Weights of a small transformer language model.
Training: a variant of Muon for these matrices, 144M tokens, 8777 steps.
Each number is 128 + 32 x the weight over its row's rms, rounded and kept within 0 to 255. Layers, rows and columns count from 0. Numbers have three digits each. The size before them is the row's rms in percent of the matrix's.

# layer 3 MLP up, 768x192, rms 0.179, rows 537-553, columns 0-191
100:132158106194127116149035088126111078119091161157159141119153120157093083119119127117116145146096114147194111078090153160061095152113134152067136127135124195142113124130132131118173154179129142081132155142140159105105172166114145106122138169169143168114105173158108144132120181119097137159080156181107135128146151097096144056142149171135162052080135126136162193090130163109125153168092085086131161182099092121114068106127139143144155137101107145100176144153098099072229078126121097115082130133129182126170109107107097145162121120107162104152080196126129083067132147135191131103
104:133134104132099137154102154163127204149148113128179178134149097153132134110110098122127156164106136081187117138068144183102130069100147154141154082092096114153073071154144108130078081140188097115175102139103122107106141114121087141196103193130120153137133097136160130126109205112113128126120084136127125096108093104090129113180153081184111134128159168116189173130138136073155108070139146135123155161081106162100134153052176150111127110114102124159159076139168125115037084174119151067109106063121080171069086107122154092124137098144201114133117105141126175076124164115091132124
099:129178143143122071067097083158102113119135134140144189142111101087124141129091132151195092106119153134137199133108152144130152137108099166205196132114118140109166182135111157119108178145200047176162175107154106100095113164132159103113130109120125153121128158160123128082080108084138154150165106122130146126153156094186164133153145193142132081195136041152091190133114136068099057160129114130144097180106107113080158100155165119144148123102142107092149121180076084116126124156126102067108156136114130091104167120156118152115082143061126125112109134165088094158179153137151186121
102:127188127152112161174100120149079075165153167100105161097172104109145166082115129099155152164146092158144172105103121128097184119112178181072140111151114186098088159102140111172093113152093103159124110087157119085125091108132134180097137144129145155129152187116118128153144134158092118120146105118119181136143099139164148166085183201057141118111119060086131167093131122131147104141127095123047179126122159108155201113136114159120144041160074148173117142115107188081130149105099154108158098133098126150112131149211160153141176102120130124124081167110151189103132160145106207092
105:172133051144139158211109134113162089078135140083146113069098181108216151059125133144145133127129113171137230137129116166106100237117095134166166117138102109136162090129111125127151101153152131104105093125177109141103126113077133164135120106172087155138195155156120132096052115139109134081105068103161145113116131152123150134098147140167147113125147152160099051119133114124139142088153149153114123100112165202117149125169129079061141093163144129108093099167104139136175174156172155123130194116177110099092134154114165141075114150142181118156150093108112147096121145093138112110
099:133140173128134140139118139083091112125166076071111140117133175142148174109114189161070067165124105134120113151117181151078125083128219170147136132105153142097109111153097059102095144162126081072182137120169168100160102211240105085145111112154130154135093163089172177089113140134139131099120155116142086131157110115189152121094136167070176189132079120139194123190163110128116146065131091117087105122125111121148107147095107154178118112184170142104114173124105109117096114105130123070086080143149118129132136156173132150108144112151118136117108166131169091124146132191143119136
106:130121154123131130116106145099160191103150134148146102121121139128210138171159127118121136121159123132154069152063142135102141181087117118135135099043095117094091128098143125109076139121133085113134100147130080133126092122152134142181150134126121139142125134128220135217143127088102111114117149080126121153108159068158124067097149119098195152114108090118158181103070151134094030149080073108132110144140131098110072128117135069118145057179134116091100062097172132149119170120148140094063128085143117096148181092173140148176126171172093127167172130085143098085120170088162143109
100:172106166129103149113111105166100142113151100093121168140096121174106096078084199145167097119157099153130120090109148093026110062105140172106107172117089180117086076145166101125167123130188123107163111154160117114153138074137071115201116155138182107147087054100132147161179171165139150160096120104102122115113152110136137122109122138122154083165125100105156189145181195101116156189172116169115195139135093144113086101097149125094145118060164104115106127122121165131123130154096140136119131161135133132105146175101094131080129083175208163113158135134099100127197083167132141146
097:131063108114170132138156127136065125157167214123102129108070142108102188090095155165144103095125177108065109137129107126124172164092086088143115120103062154125085160066053092158137085189117116129149156154169163160157149144140157069140120103194051117113141149128137114119112122191131110082084138129058152140163116193131130132144105084161130118115118108130090157095107088070115148190147140143176130106101156131113121145149112130099117101149148156141120101173149105190067178101100146114164134114117141140126131152120160178081141152105159126091160041136142140195122175158103115118
103:081066137110102142153106183100188193114144192086101099191126136150139106134190172170109142150122177142149130121121161118148130156092167091155131152131121132155159181117132200155120127152111070121094128127182119152092042102141084124154150123146099099108140119127143168200111151098125117139174136171162095144204065155159114111155120128120150163119166131184125149106090116090156062099174166091134089151139077160126131163169151119110126086133152152180094120102091198187035114143161137097130106099101125090132140110117126127101139119142134129122105067204134155149121107172092124161
106:145116154161129147134088099165145086122162158124077091125115150058096100159109074105079090141167125094109155095111127150120135074100151116147129158159164105186112108131128134155150097129051188115102123150150141115111133156103143121124107106142138150097108072162121184146160084128106149142067155138110117189175088180041163152128116102120076055120146115145138191142085106087092140153103132162124159146096149153116124164188185131156166131155103138129151146109083130120119131121118074135127140122167222154077098064042111093030102143126146163126084117108100136088145148148128084101
096:152105145100106075070099159131059137088129081138144144124184110096156147164164121113150076118125159125186159086120100127219141183123089185160156093128123128124128121083133112117091164101114106104113124124086115157172127125142111114126110164089140137159060116145121163105146150111138157126150179147232129099152162094099141134102117127212068139122116108142136101133043144176079116240095108128115108082120110114115152089102147072145167114104111118071158106146085071157137068165112128127070159100141140136121128122069123110133097169111066064132141127115131120153147113118152089133
098:203086147132158141118120102162074106146042139129119126115099125163105081166116121167153162103173104146162116122189081171148145170112119163144103136117117180133172089115136143166131186111114085146148177128100182168110132182076123097073131097120120115122119192187144176135128140103077115110216147131181114133138156164126141110117130102133129139115140157180169130150130129155080114101116151119179124138154135158081170107197184092131151112100079027142138136108161126148126134125160081213172137118096164147131164122113176107087051125165097137111144117109121147132179188149160138117
110:134140169137087114150118126201164048146139135080132117166136068149139165104176144127067144090091113099104144099124149095135073168098130150154123171099128162086116081150167128103128105119153117164147114104087141126170104116147120112115169125093122176113119191110096125136091051115136056113167079158082081105101159112154173119150102182177106146127135141100123090176156140119102108091094175168168115125117099109078130110142126076145131115155107149157127111183110138062163101122129147133122094142207134080089156154112185087156117121185092108029138134134213088114114094139124127067
106:123101172069198159174088135096105138130128164126166150115135145162130101113137124108085082147166088171098100188113133122117134065121166128097117212130158110088110140121147131065103075137154103155132115095089061140127145185171136099136192176149132107210176119129127147101062125135075073138111170071137129095142172151131095139058119141143120135067152110077100134133156157149143154109131134126127142134132088138187134160119131131132094096139122130126083145122148131148066123128142108070143184104137167157174109104131161174136139109113144095161140111102176230113090195104169181166
101:139123141121102113179142180081182154065121186052106101108122125078140129168120142138114098110140164096143121161098106092122091102122107093110105102155177119124126079195082125126116081184114119139083122168100135102111140092178121090075130078143120184170101138122109165110134175115145178139075064084175164193126071053113195139162093174189189124097111118169118159118168128107113120102076085129170130108207133128151149149078130131150147103175155120164150140149135124194137131174139160097149081087128139146178138148101158130124115150119155099146161115103110089097098093123125098172
099:108121122165088140090172179151099161102125150097110097175106125171170121144151122113120158163216052099127141154146142107123074163143102203108107155114153098125159051081105116163137119053144084130137130095116170166049126118137167169185138141105192051094103079133149100182113120147132164152101095127149133133110133180111135113088194141106137147066128111136104129076115153160167170142122171129124117155142108160099170137112122079101165106127183128125101101086159140169143121174152145100164125144185098101123189124098081111169077116102140109136157083088141138089165156155173162155
# layer 3 MLP down (transposed), 768x192, rms 0.128, rows 537-553, columns 0-191
096:151139055142160119134109106172149150130159132127117122161106175150096156086126146074195088105093081141170107131118108124157164171105092157128137165106098091146136130143117128118141166131065146163130102184088111119126186109112126134128116104154146117179134108115125109182136180124141117150090113184107101132070078174063062145130129090096206154078084154145123128251121109151122166158130090171190147119113119089126080097110091149106147148135125108135121100202127112196068123161091176108166197145146106202116156128089143126119127109168164125088169142153169107114102160141142116116
098:128144105130140132165166121136130130082185151158111143159146099199136054139147074132125183103055145135126087122084127129167077078130160093068132136161171227134117104095141152143099063125097053170157160149101140120160100055141168125123161112087122141133129144127131110106137160122094112113116123114111070124101082150182189103168104125142150110183142140141136114109100082085111076172162133116055181131076153088114098118085109091102124140203115095146147148101137046189142080135105167141133146120148134184125175118118106146138110157151142163137141064109117141137118106140085091119
096:140110153138134115162187119067170121106145155140099123129156207146129145160119059146141097104123105130064126092118123156141166144106138132133107220108121201090138116157095080131200132131094129150085136166164121129112149138161110134128164096126140127129103150138121194122059119177107105094150137195186116144092179074177128098117066117091070165154065178143079158164127167098135064115107070092139127049098131121083134145167110191154171105179164118149129135067159125110134083143134137139149163138079157100125105126116093125131078177166174137118087131159135122130133160103120095151
105:095128158110151123040117156140064122134123103133112162182099135135109157151120084123075178114098014081155041106100202188120104166160118076151141148075144098121136080104135136086148164125057136175172127150136092137116154132129080074086160086135148144150157135074150069113113115087173154169101146135164142100157154164122132062064092159137135166112166099126129149116144155115152156167089121181126130092084134084179133083143151142152156105061101084134114122121123104133077142109081150136147117096105123138141102091144159108112133084132145165125107121180141122146063140133127148098
107:114106085125137136132104095108108118085099059132144122122137118075133127145181188161171146147134149113111155123143078133124142177146160103158126142156136132178131143132142156156154116071133140179137113111147079139110141125143150129122113156114128109097146137182154153143101111149112145152128098160136116118134136073150106166098150061103128070210144166076116116089122114113143102047051143151126092059052170138126125117211124158147133120054141149150092113126118122099080167189210159117135149104041140131146146140101148126077154185111169191124047100149140106173125090133207131133
097:102106120161122147157132101139132138159143097146148162133134119150070124118142118088100161123114124101072088169072118104147115057128127212130111129085148180184088122121137104126095197143127079199106109158101158109125104117065105103145111152053126076137155122142134120121135115101119187138108222148107088041062095141112140144169173151116192131130137087142119146107083102177081125113181148119134047109099117073109121114089096126191102109120068132143115187175142134131184135140153122148094108140105153069146142087092163144125170124076140176114173074130119124103121085131128149115
100:174129130103129185164085121109141176103150091126118126092035134175106105126092130086136159136117109124141084133051113138134152090109105163104142055171160129088094127112123119163153198122139149111094118089115139118123174093186201132149148076164163134102152178101078158140116125077157082193131152162118149089125156136118081169134135114122122144129069165112132117200120146127153082139151074093150122072121126059132082106127127115131084043117107141124159097151160140165144143085113167151083152133153082145159123160110117122208167139107117147110148133091091080081137192134093111185
100:199104125128115063121144145083109165142094139077126113160108147141133148089153118110029106112096122117083114135067141166135093167122104081146131137094137111124140134132171092160125173088129092120113102192124143116104110109111081067102116136154144121082102117108115158185103135103165129121172120107124150115138146074114129086084131195116160168068088131099150153087129101127173149162154127069191164119127105162062126133117100186112179103119110143120076048142144119192119131072126171099140108167098178134132162060097124092101149194139105180134104067134095121166123092088136198127
091:102109179136122113096164155107139078123174154150197132129115182126149093078082101142115145054126079181056136124098134159186189135101124133124160095103118122137032155141104082152132191162093165178133031118133140147105169111150143101127155105136140205172159124094152118127121057126133082150145143141131140119148159141133124105121109129108109163167125063060123175141118137131118149120132117170143145110190121119097074134097063158143128137064129178122138134146174058057152198107115156131157114128126131103132116150182110107171152121113133151106157180073121101115130112125089116114
103:149094124109175137135158197101081193174123102166122129174153142125151091096109104121189133170124212174104128117147092139137056152148098088108162136129091099150136127103045125126088176137109140153156157086144161130160137131059184106139149107120118119182180147082101134071072157079170108170071125127139149100158116057184140148094123141087120035092132122108107152074095122093150115113148107116098120092160083124154054088189119152141127092126103125143142127103168127101124131139108138157100088167148060128118068120126137153110081122128141089156122091184114120171140132127132164122
109:137143089149141133119150146197118101156156114118123074085087073139141118141123130115222137163173151151080162135104089133190149098151113140106188131153145136162081089107140127105106145094050147116089074072088096150100151134153125136072113074055091137119104118148096129143110143123045188119114071131096133129154114116129200116147127110150089153103145099067099131118107154091187146173174147164166124112152113122083138148200166130149152090182118116143146163082153076126175112124157166156148112107141152103154139080098101152134114117189145157099039141152107149136156066128122155129
095:168150158120136128100139132155155163137110181145143120122161071119117122131153126068147184115120051155075117084119082184104153142135135166102136139150115060081099148195094179104127155152126100146144122084139167141122145177125114138150133083162154109132110128136070128182156085154131110165157162120143130126193120090125115080086137074115064122108141131172156117127153117163106131159154145211119054124151108129098071174141130159119134194123134173138141143086139126161133055196122153107154115062199163093114087120082113153128101140102129197183125156153183114113147041130142120150
101:091144084172132157135137079106181169152123144111121101113158138182120087067179149089137187085122129104116097196162080122138131186159123116173159114163077102103153153081104168150126089130096147163110163133171111127165145187099146140158141142126147123164131151151164195086189115128115046137138044156158142198107126096109104112065152153183098144133164137153130183147157126131171114124116110076142157105179139059131093179131135122117116137120117092104102121111156140121111135137094200134127114135101125087137104120123133171092117185228079114155112123121152101128157107087119203133
106:042154159159115115153207168118098169141150094083105104093153127076145113142166122112145216114120100141135138127135135182140141176115132133090136093128192114101055139131108070147091122157091123162124121162134144078089171137181113170092168165118146136060075100131183092179152126142167097109126075173121060122133142101149094106120128115086116105160082164078146050127066124142126111152185121170137080171094148142099107139129124123110098124148141171159095130103157138136142170106057074107139148132150135205159120125182127125130171144138140125072137097104141106165110138080153177147
101:118114122093155126116171116157108153122215084118107136122086151151077147107143158148104078116155103066182087169161142154144163148137098180161168097093210107155136124133112128155114162111154124113121063111082126116124126102157168084095089137100110130162183172110096139122103137123126044162140130103117111079154139087131109167159125167099151075078118134186110168149105154098134145137117088120165113173132160109114134169128055132137131141135090087143110037106160110068081148111108079055144194183105135172091084079164162122147143081123120159093156131175099111163101152169126129085
102:176172121094101144103194085136092070076144162168167090169109124132162094123116100100052107137139142103167045124110117189106033137163159127192122135117113109077162121167142160129108116103108112080165121113198168158123117139239094142147118119132154126148141154119143125147162106138075108168127093123124085115143087145170149094063106159098109189114179106141174108146121125085187177179143136106125135094121171124127146136091129113099126156150067138113119089115159135155103146175121161166116085124182096145129111122103090144095205147136167111126163114141132129150083095099124168105
102:093175119145195157129146144169107127129097130140131137139125110121158143136172120127097173141149162093096152109141046096078125110098146157111100106083137092099084096145136095129116130070081077100144130149072146119115189115131119155130096180119147114111112090085107113116001125115140122128118140113147127119102124152097108150147139164136147125146116113052144081142089120152118166152126080151129123143153152157076108157128109150164149173059180110152132111094172192085131119096148131120095131201212109130103126169093048063059162116110111065159149131172125096117138184096088137069